python train.py --d_model=224 --d_mlp=896 --activation="gelu" --norm_place="post" --qk_norm=false --attn_scale=0.125 --init="normal" --beta1=0.95 --schedule="cos" --batch_tokens=65536 --seq_len=256 --dataset="wikipedia_en"
Each number is 500 + 40 x the weight over the matrix's rms, rounded and kept within 0 to 999. Layers, rows and columns count from 0. Numbers have three digits each.

# layer 8 attention key, 448x224, rms 0.0591, rows 268-319, columns 0-111
442537493490511529534492557547632514513476493534501447420457521458511491493522475519546515456555527470499478512466494432466452525518556440456525489501498564492497474544507548479523490477491492462490474503510486545495523576480467502413523498469526508488531480480514512466560487568477488447505524437496505483576505505511445539525549485398
489468541526529512593498468483513490487474483466501426411404479431447541543518514518480506482532519463490466465460513486556543517518489495545513538508506504481463524492519488481485543475493518520541504424482397526510572517454520474480560514497540500562546484515531421482458484521500496483522470476484476481504541483500481505477521482484
507445458451578506507438514454485552526496487479555492488538528558524453523537507518483548501514467534482482510591500517490489463503439489544522455511509460450463506555486493494494497457480491572516497575500473543543492502520482440531493468529461495445477501518524539486477437482504454495535482464502500534544540511448531429478513508533
495475373591514562543515488518492473482515541568532488587482534529571512525472461450581459505398580506548560466487528550522475545469526493432463500508532510496492489578549501531478483472502447555472486428495543536562520496507548472522475517494528437522485492490492536588509548458458425433470543481577503471513461545456539538499537532441
481586480509449413487441426534529542471532506466443472564466466456506461496527569546499420535440546433451460452590532525534498419507460560503434459432517347562537502493466498496574515520518495460543517487520511561509406484458566485497484523508477488524490453539486402459551569497505435504471441465447434550537443554477483485564531451465
499478514524412514516539479505411462516482521484574432515507511442470516535504526441547491507526410467489517511535498430532544536495495512490489522489510498495390546556517505538518458513555499486461501510506546496475463510498481522482496516515437482550447501553465490533529460492465429523524529540557500429507487546472501466534539468472
491547522525493508538463545462600439542478586479526524551463454519413548469565456541518561543506515576506443460507478501493573448528552481504488595474442545506563434502547403538538480595510451493513513581498486442509530483492472491466507579465476478496515497473413552537537546588511551388557477532478487497515455486554536522507474511505
533522492456490512450519467485514502484506402534466523558586562494396574514441514542509479479503501525501523483451463518541434533489450531525509525505622481522525466485562469484498526523515487518480445488504490515473538418523495539544513503470503577489549535499510464467525488541556483518479559503463486512498448457526557591519473504602
546416550530510572442503518484491486502545492493462472506443510521545482542533508479557502462515430499502489463506465469527501514539494475475472540516480438504492468485484546519468538492500528550491439561447467519522519571553612580495451508450534499508522482541467540481497545510464500490488412446534527405477504423571497546492469479518
511524456501587483501510540526503508505461535553524453508493555548485519555451497509471476462476471553481509525553470505506503494491542458458503495486512506502495458513498487525504527502512508462558460414492514487498535471503468485507500572519446446465513504487551555473458462528421551548481501489472462496520555459511464472482549516468
484437516550534547490490476522411444521542488489545518469515569510498492542535424437487495510534504483523474495491477549445530499520565506468446538462441502469546444505539529523529501451508433515474428532461538492452521573522519510511497539548480487492492468525492556459512503561501472437548491539530559506547487518446451526461505527470
507503564494514468538431529497496518502451500502456522448436510473551483522470497536560514519537578431558452489549526593491474537472441546471547539472469584440479476469536488505493507506457541524455433472509456527500452622470540558483569522425493480459531551462430470455491461444496545434494480532463506541545497481462637463505489549491
491501508490565462492495466498508447489517502548490483530509424493522498537500470495463458429479521517477433507515478456498512500441446502444483537555466472488505534498564562517517588456514470469486583465485385465543424580469545580442468527484487516532526489423446476487549449493459526611505498507503499487499484581476396499480522508493
469466501445511472456478512436510474489481491514496510581428463454473507494449505546482535504480546462516525461561544478464538468579510466524551482536542532610524466396475452478558500430530486468465505506497491487540492491533563493540524550488489487482489513550454508496498471529473525403442495549475535475510525456587520509531475452517
478485524394444570478442532425514506463434536601473564548507550477473476525465472461507492527553468560491479543521563436565469488449528458495548557486457515521507482447510548539510571476515570450522500562458532444547539558535566513570509473554507519452488501470425506597506505515449537460528470545531537472461438406506514451507508486523
504497484489495435490529440511487556462521419453447459510433500489502519517471547567588573511493475528478525484491509445465502576487527512477435492438413511500488410602534499558409462535496472441496486513511476531505519445551497579460499540528539463516529512491518458584520518527509503485479458410412492561554511478501508512572438480529
483518519401532509530492502439547563450507552521463553445510499477425507510498425476467441477490490479591532492467498471513559502560509478507479482565583567500554549578495511486473521454503530432502496478472508461486510463492556529414531449537438439476464505493515555568522513503520536452504514501482472488501496488482474472455525570510
492451451445495553462505518499566497487507531460526502479455495539540551511479566476489548502513477476483533510499603494533523542552530498533487519479501456495473536539436456520561527487543496516525478569594477483521530516452548550465516497417390475515429430451489464503499510468448488477523448448467444489492504529506521506486499538490
477470516497520468556510501489503485528554460469476489465564504520550496507562555545531508522565483429451480569591470571494496535526490515492526530502502546491517495501513494558491493483479450492466540520532557519534499479514498450441457525544475471610543554480566499504473511469491426514536507515489483441501507506470534480480489469466
469503507551449505490502472519502510507482429530566502451482473492558503529520486472503469476486459465528458515525529461521550510525485545542567490467519517491444523400413565511462494488492399479442483488525504445523513520485538550451491555469525494437510457489424555507546523423487530515567451524476459469480516566486608484570487483457
512496500512500451525480501500509478508492529535524516583451519439400466443571520558484516530451436523519543553498484494471517549453431496500524545451536524495528501522492456470526537402542445524475478526497495489472521475490480513530489468504599497428433540476472447542524475453461530578436466525522538427545459503488472561500553439497
476502497433482467509494514500476529446487518508550498430536538511518558552518536504528464483545507497463496540485471532554496448465459517527409471512464450524526487524510536442504564493499465525515454503504512487467490453491474467529514514503476500527548498499427491525481441511443421468512445590507509530517449543499478548495484498490
478473429473526511506490493482504497470463470510496473525439476501473394491500463489446439526523470530488460494525384515554524495478502574441548524577506488525520466487544503493517514511513528479421473478491631545473522541463487497436512512521481543545516536455482460533470484522455503496523514542505527572492475470516549488548464583511
508451475466457490489482495545503475515400506516469531500505439472501526568465520427481554493523522500500443419484494536518538422493494542505513555492435526562541503531455492504487535451496458491492483504486565563481443474463471499504556519497467533474460458539487550449488488521475462516534493501458553470470498536543527587548489488503
519510526485441506493449470506481481419504470529482503451517472492429497489533509508546422551524467505518471505520491504459557492532575457546512455479494490478509469459581509512482505492430525482443512535547433476529480502477538498492518466478507555614539427536530494505395610479490475473545563542498559528539486519450542511498483498496
408492466488537493500536431486564476510419531471493567473547489527472514472557432470454468468505524573485453493561554497486496500492524431505461434492455601575503544420519490539487484527500488556590494551526472521530520514483484456560496507427524469499496487501495464469544520491577481522500505493421497539473495485471478502573463476477
475544475559446485455443534562499529441572484455485442510481495461504477535454535511494474490531411563515476506531531489500453527568488465435490530536486466558495507462533536490472465514456507492488501555490532528502583434397478503506492526507465517534514460559509507530504538467495485490484445453519510460473505441439448438481463495617
430483451510460461536560480434503540536477477484517469512481500504559503476513499493506487468494562456501463507559486500484545541499477504543475478471507474572501522543465471565456477501539544574480502575506518551482538523517547498509569514606521498611534497432499467514485504467444501473530434600500499505545581487523520486516451472472
524473547508457427541495463453458465556503507504466483606542476488530477499532525459522486462496500530499502549611489513510527499509533518567484499483510532508497464477449505445499488519536506508554499428516479519529497509518478485418428460508498506492488488561518480539467487520521472512515517571475542467412512452610456465480467525465
464485469519538565517520588471478482478423485434450374551500555476529518519509439531539539490538591469522492495593502487536521544552554485515572546515511400472461501528494493495507450489478400550590487441478485533448539523549496532418489533459550534455491504461536489498522478489499508505499504477457551478543509573518503485449512496438
512479506509513490504508460488553428460468508503521546547521461524492447601473485543447542542477486470528507536494497517551483465453481495457535534482508434502445423430553505526528495517439528515502506491454434502470495480593472563575432470512444448517476459523485480555514516568491497473474481465517430565423461501460461486477475491539
444508508541440460494539468541499492435499470511547498473473464508484513433505504516531474579458495510433484514529506462481470497555545542527518520453541393499470567442472539485547447525558516540456490511498451507516495471533503525513593515521468480487549512494539484585522429494453463505542484451555526508508476487598496522542453436456
486530527475467468478491529563527452552477485527510487554486447430540457458537550485557469554494521439458507505510513501535492517503514562525498492477444489411537514558576481479505500502542500473534506501505536516524518473477512469496521544490476436540467483522471531446495528563537542533448498508436534522478551418443495477532512566464
468490457520431370545501508537571430532496478467512513561467474460473483526480500536472520488426394540414494558573504504447556603584443468555369521546499531493426458551485476520473512409503492518460492526546516521543464491506523492535462513515517499541526567503507442502491531522556455506558398540514416506482512482556404505444563507521
524505461453508587510515455475463524440491493514517440490517525542522481429444503439539534543541538577522539495519480540520532455444538507593483528538484510480474445518489545507497452516482484503500516482499465516531499551533521455560533564491439539510513546497471552467542525517515459481525547472507518471444499448539596527536521574482
551510471508523449435461484529484495512472519524510505472497533580536511457485536474503519494560487517503503552458530501517542503473445452442516494436486503478485474545405494443485529489482526545554529458519474580470568498451482489466490478538484473522431489543489446440483450465514462495486498479497491493538541527539522457511489450536
497490474437496488552488474505487509497517517502534472517510628500500499519579530563497534514495523480487517583490442458518529521462514487506488556501491548543520563497486491540566525548506482483547472519471499488475478550480448532470513525499500480536485492534545461475420512507458577458538479455388495551506456478505462474527490469474
528475490534419489505516460539517458449472564583504594483472544445507475516472495481455509521535543496476473580460411452495491519550530576592504488561527501493495503592510443563496491532505468515539510478509498540495487535514480494469471517474507440465491493473530486529428502507503458502530547526559508445440478502484481566499548515548
450479510505478424540439529503545524481499473591459477487417486479506480490550425485580433513448543532508517462479475550599522475535556525514532446475444505508475528426533472554471503437499529480465509534549505522470528508510480447472475560491533491544517530515511444483481581532516501488451522523534502531512458553473474481488485498473
600470435528485521446477534516448477417497500457547454436584513568502500531479519466476495458462513477451513516408546536514487488477490561494534583481546517466454502522554472465529547522475516460475468500425530572512465528522500534496466530522483522480498515436481541560555587462480479461472444514479448528474516459516505535521492460467
498455519416565485463488510482454507470460525523499512490515459452487540487515506541527531475477455482486501462429539526551474553490559399496498430481480498547501512495541527495479505512498485493488457461492424513497500509506470523479492504492433514505568620525517574554480457520495476489554482516459517529464547513476480476558450473467
518540462512460531508564417477465493477473412503482454505486465470500501485570521533490546496486500481501488454521488420476517541522510489452495518508555516489495466502477519461524475469559444509516524444547498450528479523530517491582495493452441483501496527541422492497438467499425488535527468467445399460539497487508471446499545514471
544510465504556497455521509505534465550514504526494488524474452503529527515489539523520449528571498527442511505496550434448480525548456507522511562409522469548475524476455534549494536572486483453501483520509400526525494542473471466476533435512592477583475523468517543535381521362476440534519522491484424542571569510511537435568514507464
445520458511456505590453502522573520534522494543420548518524551469557531476511508543563513462545485504484471533507525511499479521488522429501440501522541509516470476501532491529548530527494447541473492522503455494536532478468482474516492520486473498510471527470483476490494472510546494503428514430503453550466419532496501585441459462511
546518520511581493515574470475484501548525508482463506519515501497438497532508483568530513503531459471550468557564559603511538506516464546523502447432507468482521458502548487476477577462460521540502458567501462439459515470475454549516522548496576478467504538484513517499520508467430459529483491513503520500523489465509580506610505510461
562519523490544431485459537523497505541468542574480513522541504492529472507489483530484505429525520482474526490516459451421414505506536508530592515486513502483479517531479433498509527561558519480468538548466459478478511474453630516511546470467490497529465485464499547500433563496481457423560540524457481487469457497435553513554470570483
474493505464531486480462469556473511603449528493446493484511527490475548494516482484453527567515543477459548483559478466432491513544514449478563565448507562548546572494471503484515456543503496532489539496562502611477546501427449500545477503540478515492504469549527573501524552521461447465481513477431510515527561474386485507431530511452
482491466480513406519465509464482485503500466484598535523465522462466528528518474574537569583483507495508535459468532529452487508512513516563514535505534527530497503464505505570471493530453499508508444469537517526493476443523510633481472506418518532399515484474479508498496562510453484523519506501488569538496510474467508488522442526521
538547465533539506509542525542505475521567449515498482416556594434519511504505546532508431428505414565518488516508594533439603471454512517456511496520545485509513473433459462509537606532553541461473431517409491480570422506498528405488605484477491431511459485496491396506519499495484439499527516525495495554514518475505512504465436437530
523515543483520512544486556495499497494530526485539522484378486460513466535463480536505462533512519491473480557505472542475488515552416538499509563497479509497501529431552475518527520485494524474628541472514511528463423504470482526460449536553480511449483463526534477470497484484492488493472513489547509497552594508530510543445470465515
503533507529476501500547461532455452462426482510471420532495535468442478498465500507488581525577496520539578466533568504426497537555545441527431487522511525508495479470560582534510499526490536519473557389469522488474540512444502499462521463524518509431560605513548508552448518445465506444536518488497452476465442482515474515504490450493
532474493494500488580477540522487502557482534517505495429567477532470481463509517491514477499460565429460518514571516467489522580492502468608500502475597481491481548537511556570408479392476487535495467481483529463513445489514491493501559545500479480485446475512502536460474520538514514530554512512515450459472419482498498490524466535498
# layer 8 attention query, 448x224, rms 0.0582, rows 269-319, columns 0-111
591482450519509503501506492542484518523483428487519477555544499521467519544472445501496529508515498489495518493548501482493502476455513510498502480557478517547513467502531599596545514500500501503590513514461525497518517557474488579425520543450499489490526549536480461529453460470480427496403572459520473475456485550457536495533496514496
542494459472494456489504476538440499485512499509530527538515563457504468497467490447562470505499562542509455560470573523440501528525486485512520489484491513406495557486525548497467468541518445511545428510522504511578465499500503475512473520535520549458455461477484524495488497541450498531471479518494440510495472469516470479520468494501
601422475498493577539559535477516497467456439474512489471448469554519544496496517429516494398478483469494529489512485485437494507477490512492522564508483500488463510508511550495499543471499513539529461481455570503460456496496474517507512520500551454538507515471471563508532486501444515547537443490485511461552475472468469560559399509494
433510528474460514465556467545465529448446479560509509613498483474467475522437510505465487496443435528524517462607417471450495417472485530446470494548512459548486500575539544468487492513437548583561475525473481543506437502540498433504471537508473463534489455527469482544519524541471514479526476471533499448490539482530452472447582488516
512522525487526525445529472510457476476454505526440498542518492467466531429484516475533515514522446541453520475489493427496480414494533522513461503538496485530516495437519523519449515526466484513402479524510533440478537554463510481507414546416468557514467552513524502484464470496488528526474452508537482515481466482406498543494485512512
473482579574518439526544555526499565514446511528468531501432543505521537479521541492394527508540460487500528529426535503499604442463485454513499527469521489466498532567502500475485501464521495470543477424484517517508458488512471460481567569528484480573518486469476497443487487561477514505501532462493438484484513473498526492499509528482
527492489562504486425557502525554459573521473458464503513497494511438511538519552509473500456497499519541495549445504543501537515479435572454569516500425521529466474519487446512472469447505553536531514483496435490509506496444443456525509515487481553437470470526492502541483517549520520560484536509455503495496516482482505538541500518521
497504563501595471487443529457497493466521523468467484475495530482459520457476459539492477550473572418519528448500468478512541497416419464417515529471446535499512521519491484478485597481481491527398490585478518502527419505546466521436442475479518519482556470489493489577478482493481546543474481482554475500507472489462474515549478472519
453492421502518462465471502566472470556487475473506439521486490530489520532487559454505508496493508509539484490524511471500475435507476514447560522567509496560564470467512557501492451492507501463515538500486440512550501492504519496487495503517484520442560579476500535468497476492502492491469507512449485485474477512495512518500547459443
493524465555530541471487462434388453528504421465483487431473557508515571492570505479489539486518491477424580505469470534462515447445474438422489535427500470505492499472500562470471479509527481499457528552473528502486468478498523489500492486470533451564443503516473539529550536438540496558524507514584496511498475470490474537506529515490
473472530511505418472530476508482515464492454484454565449534523468512518583578505545512463441486463419474421557473450538444528553479410516478554464552485473388420491517474429543489497536584554509535504554475470468499524519514528532455572488490567452551526553493479491514452420526523455431444520557488463506484526497569538527480458515499
505459484484529538516441499555430502532461504508496511472509515546534446462520441474504406564555462521574397449552440508461514555461532518451497510513515513537503517462527488481513551477554525466486544495457574476475553576485500480449504514556527483490548520513518515573527503544553495563491513480486515462496566538505515534517514500492
512471564566529460478510454556550552496576509508600512446468537518489541527508476509573553482451507457528478539584472495520529429510442489560467532472447486480534520452551511494542506457435488468490493449523436501513460513523451475487557461528429471438495480527472523512570465512525490467481516453482435556514478477441527473501471500543
493532573475546457489529505517494390471481510514508474448532527519501452462516549491489509526509556445499469474514494472459557520502415557562524478391507498483473446491504450459482545531530475436418475489522525475562473453483535544528547481556483503509492518457420529500555525477539512491488474448493506550548503455513577498566423532490
474550483464558526517484465416546505507441495506558526469493508401495529487455528499479557513509484524472500463485466542494521462518464402444543499504460509556469473485504539556516475456493515454543477481489488481491470468525500489440528496539477458478523480488566467557469542484529413536539541551521466490472509491486584523426506496557
466499561515515532513528528450554565469511488457509533465492466485553459498457484555536454453429488499533517541539574543513492494480441547544485541473495491469431514506444530476516502530520474560476497433534537527459545567430562514483520554531506561504532447494556493490506535460596493500417529537481449493520460517395532511469545511482
544465490489481481430511467531473478536493493457479538501512528493500482419462519543541583475540459512540521478525541483526515494484547501486513476489535556529507574460554490490495549502539510517484467543512520474524482442516491507551545483447471512496531479473508463496510484538561517548514531465485514561529496549504450530566479504550
450516356511494606411468573503530543492477518489491452462581498480455487470507563507486531484506498440471427483514490564455475501481521437453528449480475517493481527546525572559540470532442381513450493524467462521520533490523513483493451521438523560523483521532494513515532458529467515491477506487477518465518557498536473514487538504523
489485483448496451470411564549509494505474504464477475474567533436520495496599497565504506509546509508517515556431487505482473470483473464479459470553603469533471508588441534511519573574481519525516481491526441460446416444512436455418468503435515482441487480457458473542513487469512533477488496509529493487546543539527566492522399492549
482491553539527439489506502457491514501399435582508464511508506496528476499545565463457480484430528454510475507474463539453476544532484526503517489507458634554464523491552444507520539468546523535411511569491522457514502510544442541473468499493511499493483432512430523483461539477470459456509475509562523468478457461517507499515501598451
474524473497500491513523458529473530448477390479595545496407471553503483536458450500527515478532512466469426461528480460440511516503524457501436504557491493479458513461455519500583494486511526552462495558481435481468511514540502463526464572494491570489469518492512514496463516488513548507539496497548497522457540462506489544544559519511
534473467534452498564545491544545452520471460503475454513526441469413457523412442503498465499454524452507444482563486510548459505487543483458506425487507497493472519554516478485501598491486541509492498429479509543464504515551521505456585571511513450492434539483458504519533510501471538481526490540505489558511466429500572495490480521466
511484479571480507426527511519475495562500514477480458484484555472454489486486472501489509501522535482429472558524463526526455496462488513508504512522494484437542474474420481458530474582491508523432492426498530467466467548540527480590476509552461511557491490522461511480598500508541478470486472569492463523495546483487510489499473539528
562498474495483481544458501468514512483627498520487491445507503559441512432486488505538444525500483502486552480499488483495523541504507531492517484517444472527482454518512534496562410536498520501525524563505500502545499483432473552477497476495472510536494510539595536535467472483513505425595430493483517534403544482490507496512511460502
514546523486568399533492573449516482470513451430490460503536580520451501606483509486500476530549468484507433502517575568499459452505574456504425534530493480460478511468536471524487505525526535484531458466495560453497523489480509469516471518481413529514485548524469535584489568457533434460414495510446463511547588484535508470465472472535
477513533471559534474471516483492453505510485567487523457499464573486502506479555390428536529493518487554443494553466496487492497553404546495549474529525499575482455435485534445448524523461477454454497546507538494551541459552443506488548472430511503512491509480526493484465532449508548578567434449480377550580447591457525471502508507538
481517506493460454593515493470422534495395564468476494500444509479451430492455494506486554457526570460467444513600487505452536492492486483479506476440507502477537538530439512594569529411475484574501516515489548515558500471497503495527490546522487511559469469509485530502495507501555511492469462481467537502502490505542576486536471487496
474429529538588510466477494529488495451531510538567402507475545431475487402527503439521480466522515510485502494472507466496451517525549432437499486443532546571478487501512538519468494480533460479499560439512428454460524437543514459444473525539538538474554541448525576482512443462538455539475454497501501495465503521518529484521492497445
464466458452544552479515427474462536500475524412427488474454446470563558509499535531575535420539568501492473506508470423516456561496573426496559474514507529539543516506539526490505483543501526509493478476464492501521504556511508436437546492465570564488513551547480451547465521443499524532458514504465524510477456484537452484517413600565
482503518533522512554521490494499490538485463451414509559488509512542506557493514568550518489493426506474580465453540464471506496503442502497401507499439372526469473497473508443525505551520506481550511496547516497572506467477523507523497473566482506538505505508486431545491463537515559486553507519492479534528516554489458529575465455520
499498514501494514556485479542434554485514526503496496466485470486487512398489501447514502453498549503447454489536412494472459435486489485518484492503513501517500509502513488537536491476521589565501486483567535481579491516513502490477533518461517625526525446537539474563513513490509562458539467506476493484477478489468568492460461513523
519513543524551508496488523528464544507522615552494429542482549508483436505559580542507475470447447469525530448503440480542524451512511478552500422574529445521626539483517528541500517503529517514467520596497435442470543436459480511479502522536428530550532517506566535477520552509545441553504501453507499469525561486481517455505509437505
502503511512490522490478575395434499465491488522510511440494589477518484427438577456549506446494470571522455466531466445511492465562546480544458504461487562530602515460492565522505517441509564416394547538511506509568479442547485486504508499537524486460520523450551538557477459409519543499468506449577452474526483514530498535486544510532
553510465453403571568550492564490449477534557496481451436550557500538515526459510528499535460597539538505468516507531490562551484537459482535464492571469503480519528570489495496465449454541549500492501464445469522521410488451456464555526466501505496518478432455562534501541486519507490517453452453445496494481485517568455494508459480541
508513529505508481414422440473449488436502485437468494490532475489506519473399519529555535492500465487450409585515485529533529448484551434541546442497465476482509555509521506499499511471464387457572522473472436480541539512475517493584469454518520502511477506501453440484543519525499525538538507476529572517523494514477501551489516500514
457584466503573457464511455504508485487479534425574508497479501513517569492487464456513470485501532446493440514508580451489543449476515494461446540524483503474470485430523446547511484544466499489495485497522483487547487422482521555444449594489474498528539520518445473482434492514470529506518501521510481497519512527478529499507488508473
471488503536541506431478485503537524492499475554474484524444525494515465477489412514515520486515437468517534450497449505517562525526466479502556501545502488504485500566476438510532527512509495473495478500536564534487525495545555513561506444453495430456507532474525448490482485441520551522489462540523476518484486507493541542470498379474
496507505524525474560561560501557494514514513517470505506520506518534447554517406495513454424479550453466495427524449507554460425456526471506541506471498570508484474447484513466507523461499496518525470496512522519495532533568502476487497504490507523566474431502497502514441398534491509517518466488558508523504525507516526512546457495508
503501480502456547505441520522537432560473534530487555468480492506494551546558508452478529421520479503547518532523516456495549531442455579543449453503530455505527546533463429491530513462481523515461413506511511539459473495486468481440427542509541538470559485443525578497461512537482467531593461499492487500502455542499506508510511509453
564558525512519537488550516490511442495498464419537471434524428525474510501484483456477493469513499533471454464467522409489549491484490493485540515497507539481548521483493500590483458490532442497470513445513514509542511460526486423489546448489480565467514490580565548520524460483478491491490507543459548485491517567403491422498460553462
484547458504521504461493530461458509524488480485510478527516526493460454542464468516549582566519456597538440493483489476495532490479524527425434497537572485478468493464470501505438505438560513443519536462514526444477453491605439537505510472457475494500541525506508524515502536495475558530514516413480503475479492469552514430362527535499
512540555482483495502510548513485449507485415459498453525557517490483469507493473503506493578499537502517526497478572486447492553483516499453497483487543509517515470499524483588614523451401500499485494516537512494498560533476494480462530497500502537522513523483478522532417438536534549469543469473439490502454439474533569469513560585542
518443575542486479513518598482485467527501506475429512529509473495551522508453500551482521514496457597485511513549447556464453523539463476472485496500549515542481535455521511524489477556537530474506533543494530518509562551542507434565553492474524457514539505456509506552452523527551456421478465505503532517504497472514425499551536484552
578530495501510479508493502531497497525495466510500523536482455468503506531525512436493550528492464480558486574491427541511550566444466500475508489491519507473538525528525496477554466481478489437483485560440512503545407520530495513474469497511494503494461434505509595552506511489527531491484513548564554534494516472436515476463486471496
508465515460499442470466495519530475517500505527492514461496430456472463456529514514528469612487573489550535471500456501440570535527531540521511481495534486483449532506490502423554502460528511503582524436495541617493522437470465448493467479388507513502497465478572482527480500495499544535483482552456489519521531499477510484519473505469
504469482510488499427515538507475566553493492485503521457467505539490533449491518500417521507463518529500480464547536595519477491508564462499564515503491476409520498495555478477469460511480526495469498468628438534490597488500615552490454504476442468508493511492493554430533444454493539479568559463484496501551473528468446498453452567478
531491466432512470418506463530512485517538466570508528501489511457487493591494486463470499480497485484503532551462508499453442484506468481428465508503493501537495533495462439496474471536518510491535504471535489437529421438488540454481523455489447434488550469508474501537508488498539521503492506497504473498495492466458496518507458527516
558558497514480444509486499543488488493509480495594529508526513417496548465486522535523533478479439588471515460538484461447547516533503509515502527443542514509472500505499492546519530480438527497441468486500439500578566510500511518531552508436432528490538500549520537520495563549515411433530464539468519554469471498552572508478550471523
501489510539521448480479441559415460569480531501492571426507501473475504530538499414516529494488440477531484469508502525571476467467567476505480487457446494526495556495451499495525539553457460481583508471544452484535483536451465512435517452561537520508487489451489514467465496488530458451504465463537526491533416520456435450498470454441
493448432525471524450447504525537480479455421512488528489495511478556465535450569489498550559566450509528484499494472496484502472519531477479466524463518556410497430471549490532432508436486506466518537498498552507502479524479422575485525542430515485563501543515543545499453427477487501503513475468415385444495555491434600470463587508489
520512452497628552506490502510529536523488509467438547522506500575492468531526518518519502543437532493472521555549456468492473600522498457546449444467526475475428555546498479466445484534492450541440545514529528495524463499495495480596505485536581450510531529498539419535547476549469514475544467491495504541480517502449544532531513412472
# layer 8 attention value, 448x224, rms 0.0403, rows 256-266, columns 0-111
430500477515503528512535485513484477477536555498494434481513493506473542536497505525582533495489468510547521528397505571493502532504482488558543476513573531480525541473489579449528510473506499458523493528487483544468512501537445514515475516499514438469462447499482501458539447499568542427457537512479521453479504434519531491422426469557
505469487538411467536486506601576521536467460517466515515449537480521510449507489484549549464478505499480494556525519536504553499455479564522486547511474516511592443494527498461498521535526515449516519460454454485526487501500511440501496539476524430454460460544507554398512516479467530544529539543450520448467528485494516439503489494492
444458474405537528485479511549499535488477518479490515541508444533489575500517536521488496431496502493592465510497508535524488521482434391498478456528509481495490469486449568480450442544430522486504439551514452564512476454508593529457477496520502547540498516525430554537473559516486486467505502476463505488432462521506455481480520487532
454469475524586414466453528455492566411485521510412531517544493534565490478488500476545587459531476503602503516456521519539495485455425560529501483599474490545494475538482471484479508541500538519506525535494551444429513479529521458412493476517489531472502585549553511592436516500500412494490502508468519473459542502485524524550445540521
535518495484507522444517485510509558454536447450494463496538534511482521566438537538531504529494428523481504472467518571453463481533494480510507405503560455501493495493521557501494498559483491439483510515480492456554551437514598519500464461533461496515561560430447527502476505555474552475534457465503542402539426479424428470533557516469
489504499547541519455597524499495539498591499481483440482533526484487466495496488504402479523391569502495556495453496530562480466527523505499512504519519479487421486486510463485527551491471533546522487527426558544530511482442436489487533431517520439412542520431521466498534507556535480527519462459508486502465459519459605465495518420595
511500517481485498559472476514499515469477521458468489442568487484521465436498502472536495519545466478488470500456487515481417577465477449527455528495511513465518468433433530439390492469551439478524558466505511514518445511482445477502544495531464519521473522494534476547499431521572505519483498474543543490467649552479523552466483453460
555494478488566543521528493446547498473540495437532535642463520513480468512498548460424538512517574450519489440499501467458475535517525464521491555468486441570507544503407531507472476451510473513455491432499515518531514539484542474466502437502542533476445485515594519496590447574498449424450528481560458524504478497490542498487436500518
499589470464522529508556480533446435491495435483383502538398542398444449519502541503430545440388504588550513543527483517456485513480468558502547513598512477455484499464548545578448496471514490527435505480481507514487494553446430455525494472499391557543493445479475532505488397507536528521581527504481519536502559526444494523473480502462
508533521576504451530505511530457531578515459479557510547513492461529424436500492456528575501511492550456504493615527546511494484491551492502565461483503509478509523459551525489442454539498483572479490558535508524432527581513454460471518481467481527477519500492498494526455542437489493539481512542492579556490564525510513477484539458517
474480463467506449508519556495532489499543538541520439510494480483497488474573526530515482519534496504496485463490502474564471456489549457504498494554456488450529522512492495409509610478501468504450530494430527529566483479518483551437470465495494495523517484506531480507580444433454531544482483523483504531511467574522499500465494467498
# layer 8 attention output (transposed), 448x224, rms 0.0479, rows 256-266, columns 0-111
484463500512508474490542480506451546540534510490513510523499513507567442508489599461512522429528486550567539575528497492452540519537499535489455474504512505468493541474472484539486508473463512541466452494502576527543480499509502433552512527466526540489506548520514521466452467487446524556452535564498490556574480512497468520521527545464
444452524496486440514490514424515513477565491588455550465501488507469494483544514518431501464484493508527509586476532548529482468479524512491512452537508509528550478450514482431459464465464578488489454517579360541474470528478567489515521508501473540520516487515522456498452441470532499465476492511506525490513462537515514487449483511542
506478512485500526529514535466503523519567536512485478423478514512399462522468486473526549449544485460487529532513462508482416479528486504505504474493444421560573487482505438516581541480508455531417480464522457528513527549522454586515505511488504511466497471461605538496440452512536582527502524538483538469493500479506515498472454518477
504513498457521499582489537549524465535529495453432533431500507435429481503474518567535559517542495482442486451536480503496541558524559484551503466558507537572453526505473460499521543470469502481515461469463460568521460537508433494508520509476531511587519488552483436481492438507577586518478453535552491534516541504479514445544533462504
470605593479487468505500476511481466487507430526493474530501539527457502495471458531513466503535538541511504569486559485448515529516452499547460545519494534554484533472491441523594519434446544449488457467490415511476546437565451505473506495510535498446597480569431479485483522477494515538512544568495564472417521494503530467546519486536
460546495428486520463442501506486498521501421524511515461459504543469499589548512398461482540547390494477491489569501476499455446443463483534445497556474510457442507493442491408521554478532470536432474488564459470410506599452544475501486516441435482491437463497448488547577489522525422541478448487452506556544502594461556571473543487468
515448452506512576495528471492520493492510524373516593503541489524474593476463521501536514439542450535504506477476509568555526476479480559499510482529488502501555516492570526491461457484485512466449547539439525502513559482534460546458459526527470484517478450432491495543517469452493537558548517442515522558474456458470501557544473497467
435473471554536498449528510449555513524522519482514501465437480465590514476486557515578531509475513566515556486577510492427541478537490434452492553528412495566532503518531496497482535511498490491574521468489449561466462498491515526475431478502551540524481514477514526449535452396501525393487519469519534452416552587504458467447532481449
461539481455472586497535560446563480505538543547468495576482469497489458519449462525546460517509480539440489496532535482530485573485561573542419495545442463511532566504474453473466527520540540560503504602481544499529538469450505476479546446459442431529477510489509456466468436494454429466496506515502486519543463513444593515471412534490
510571499488488500479421500481521447532510572560531536484459457500506474550517506441573476513617466495488456467401458516481538532548506502498477469429499448475536504502470472463488443451466506507534473588497438508453519456536539521583517490534520556520501522502519526509537542541491511499512460527498522489516480446470519499477514486514
495484521507498527467511480580464482471447495449548492459524477532479507561564532510507551512441543563571477515572466524501519483419520546509521430541457441461539516483481507520485506499564487565441534479511487482584487521519465503469475556487507516487532564509433430605480455529527482484465513503475525547469519506507510499452528498493